Part of a small language model's weights: MLP 1152 squared ReLU, a variant of Adam for these matrices.
Each number is 128 + 24 x the weight over its row's rms, rounded and kept within 0 to 255. Layers, rows and columns count from 0. Numbers have three digits each. The size before them is the row's rms in percent of the matrix's.

# layer 2 attention value, 192x192, rms 0.081, rows 124-127, columns 0-95
090:115105129114130142108119149071135127085103114160120150102132111152133125120146118126099155151098154116052127147074127144135135075138103142103137117113190146133141138149125110113138146128116153140166171117099146140142114148117107144156086137120093094146148113096112104162138125101126106155
092:140169121147120103119167116124133149128095136120099158105134117136064101096113132109106138144151095148146131147131178162053167100140145116149144149135143106138194144134118127129150134122123130108104139106171109108111151109123136157155107137125123091129080122090089139126160136168120127145
089:130110112137129143134135152121133131132112142142116116170098124122119151103133128102154130133127137122128132149142182139166159124163145073111148138151162129124104103134136146118195134095133138113167102129078149116122093095165150076110094176131182125126131170176127126132112129100150089091
095:122131128131130184131131142123147133093187121174099111121095098160139110136112151127107104102109115126165126124120071096137071149167184149121127127158123143141104100142132146147117143121124133136138081133133110120157120127163131126127126142125150177137109102118135158145113113093126135150
# layer 2 attention output (transposed), 192x192, rms 0.0754, rows 124-127, columns 0-95
092:132092098133142098185129094110110112101134159155153124134132156085104123148128157135128120144140127154134091134155142103138113155137155117095104136166151146117148104095153118140172154155121142127110102076150105168131116117126161163108138139132165113146102116175153149119104107128123175117
088:134141105106125162111093137097147144095118142158178126123122116105136121140144146126168118118139102105171155147111080124122174136127120129147148157130132150117125123145154149136120113093131114120152125128114143152094109127140135124098098126092116136151132128133101109150123116129162120160
092:092126168155144073135145093152143115106127104094120147129136159163151118143118111130122123125121130124119122130138103131151104141121122163109119116107139087121122138157106091119109120178128138125110158177170074136154156108105129181213154151177126152132151131103149127095138111110103115149
098:099129165113138092128122079144088100156157128112126114127145189128117107140105106122087111118094140099130119127126158135117095155104078152114122128115145147115116107114077080157137145143146147102095142124166104147100111100122105144137144139147133093131109114118080112119172109159119151092
# layer 2 attention query, 192x192, rms 0.0933, rows 128-138, columns 0-95
090:141155108132158096100131140108143153074089129109120106135126146133143168140130119163149166127100131103087159093110173125112102083143134095164136140120144094115121115172161099127174108149107145174092145151116128148132126176130108119122092157133101127131142093114103149153166102116108157143
089:109080121109111143158130138148132120120104118107132102117150140113165109152102100111162117167133120157080140101148093120136164117143114156126133151092099117133116138167145134124139166112103109072073126143136128099128172107133103120120120109122162094094128133125110143125159147124176091105
098:091103091117127113143129109124124123160135131147136112125148138120165135114169129141148137168147111117110117084161153110118134162143125187097130136121106148207156138142142161148123148155088138126075125105144136082124153096151136106119164111133115117108129125143180150102105191115142094108
092:148145171142150131148180152151127143159124126129103084161113105146140171123150140138094164086106106126118123132079094099115121128159123090157106104150117126106150112124071124096092142128114149143153140127141117161153114136119127120087117191179126138146133136167135085118126089086125129106
124:152139112148164144110117120139171086154146167139143179118128091129120117133131149071087075117113138127104080153118107139135134139128119138148156143105134108166121138107175111090133174121123121141148096168135108123085091127139114163117098110155154107156126109129115135084135132128150145128
100:106136092118148141096088118128159102155139163146169183105092093109122145119108164078115065157155142129119094148141139113169118131103144139139163142125124115154131156102173116109146170140143101137112094139135099119105098131171111135135129079145152123137116119117125125092144142163141133095
100:116106129099121099150143099125135139208084107130112177135092141140146129131125103114069119102178138123130173145121075146122151148105148135121147146117132105115157099158148148112168159141132147137151149106133123112127159092152151133135119139125087094130170140152121114115098102133155137149
075:100143170102141145099151132139106128144131170099122116144117131128074114142098138162147127088142159126168120116124141148127129115170138130139131179126138128086099119102105130110132127100108184131134153129120107127142110139154136138094094154129154128166066132098171088110143141109089145173
093:163118165106103149143149159125132136115126113135131118163163122164175091153127082137202115124133097164145121135095132124139112175108080141110114103073102127094176087130115126141151098091122126161159142130124127113116108171125138141114143147113175114136148152150141161112125182095134135185
097:149130095135147148131119136137126118143162166124117191073117110129109140125097164101073118105140142090120138159172117124147174117109125151138173153141130099156121169139140126108126158155131123124155141153114109150094130094135100153124087073147095095138122145100074129121154113134142154119
104:148127090143146136103120119118139099115143150135137154121142129115121121125135160091114092132126160086105117132153132125150149111109107164155137141135152102148102155145175093100151163126123105147134139158111098131107140103142104165145154071129119097148105093085111138075178109146180121112
# layer 2 attention key, 192x192, rms 0.094, rows 128-137, columns 0-95
073:110112090131139150106146135130126110130158091147180109123114146108122116095113136154178111087103127135141138114139136119181091183137089117139118144128164130117147148150119109123132126080151153136142128142118119111090099142154140123158113078111126136169103132152111129161116132155152122123
081:125138124115136144106108110102135147113155140128075114164118105124105140111152125080108131129181130156139122123144085123117165154140095165151087141148144140184116135135099137095123149109135125087136105141159120088120103115143137076080107076135113113141131162126147124140090181123108132133
093:087112147117144142138111140122125135111126165160091121109122124176102098141144117127126095105174094175103115122096100134109156138128095140116116125143133121144101121139111144076123142085134167101122112110179153103147154085121114091100125094175081113165109124138172135112124180132129113157
093:147127148145105112132125121120129125128117145091107151145132136164095102135134137120138139098165116144127105169157113097088173102117131168125097126110128155147104117120101178128051116094138088127166113128163157088163102108080145112098126119131154107119154158087140122115101104116119113109
085:178152129146135106128091089149154109133152140105170136117155137105067120118105167111092111119082168104163106141133136122127132087109162138129123137126122118154119144128142112146088108141117094166166120151075117156107141152097110163141190105148111127138170108116116066129122065128118089101
297:142163089150132128071096117129143120105127128093159125130147130097106110114101139140164162105111134115128142105160148099126137089105132126147110160130163108111104155128148119147132109101129114154132150125097135164109132140090131157164162109111096165144167080092099147148175104176138121106
083:140140122126113109120146139092143101146080102120133134099045113158133145102141121102149079131126167094166141093141119135087110186174131118148125133120134111135122143147146112102141152148132121130159134144116070161098120097139101133098099169106112139135106160162122094090112153101115106129
071:114181078146121131129110092089139097157123146095155142138168168112145195153126176094105125131136131103167132148092095191082117098127135113131165106122163133114136100065131130165137122156106097105143098138148120125098114139129133159124132099167134106089124142108145105108113115134153136156
095:117099167118131097159154125149126135169092132119135127083124135156134117143139135126126134111137109138134142134103105134157107103149149142146128099095143154148118122142115140125116129160088168100144133128155152077151144101145128128076094150138129084090083189135159100101088144108098143174
093:142152092187107145078116117163144132120134127109144089132128140094109146118097173129149137148123131104178115116160108138144125125136187106134155170160140085102118114131155125161128124161127122159106112118091130176100116130092112145137150122110122169154161071136108143120176086150121137088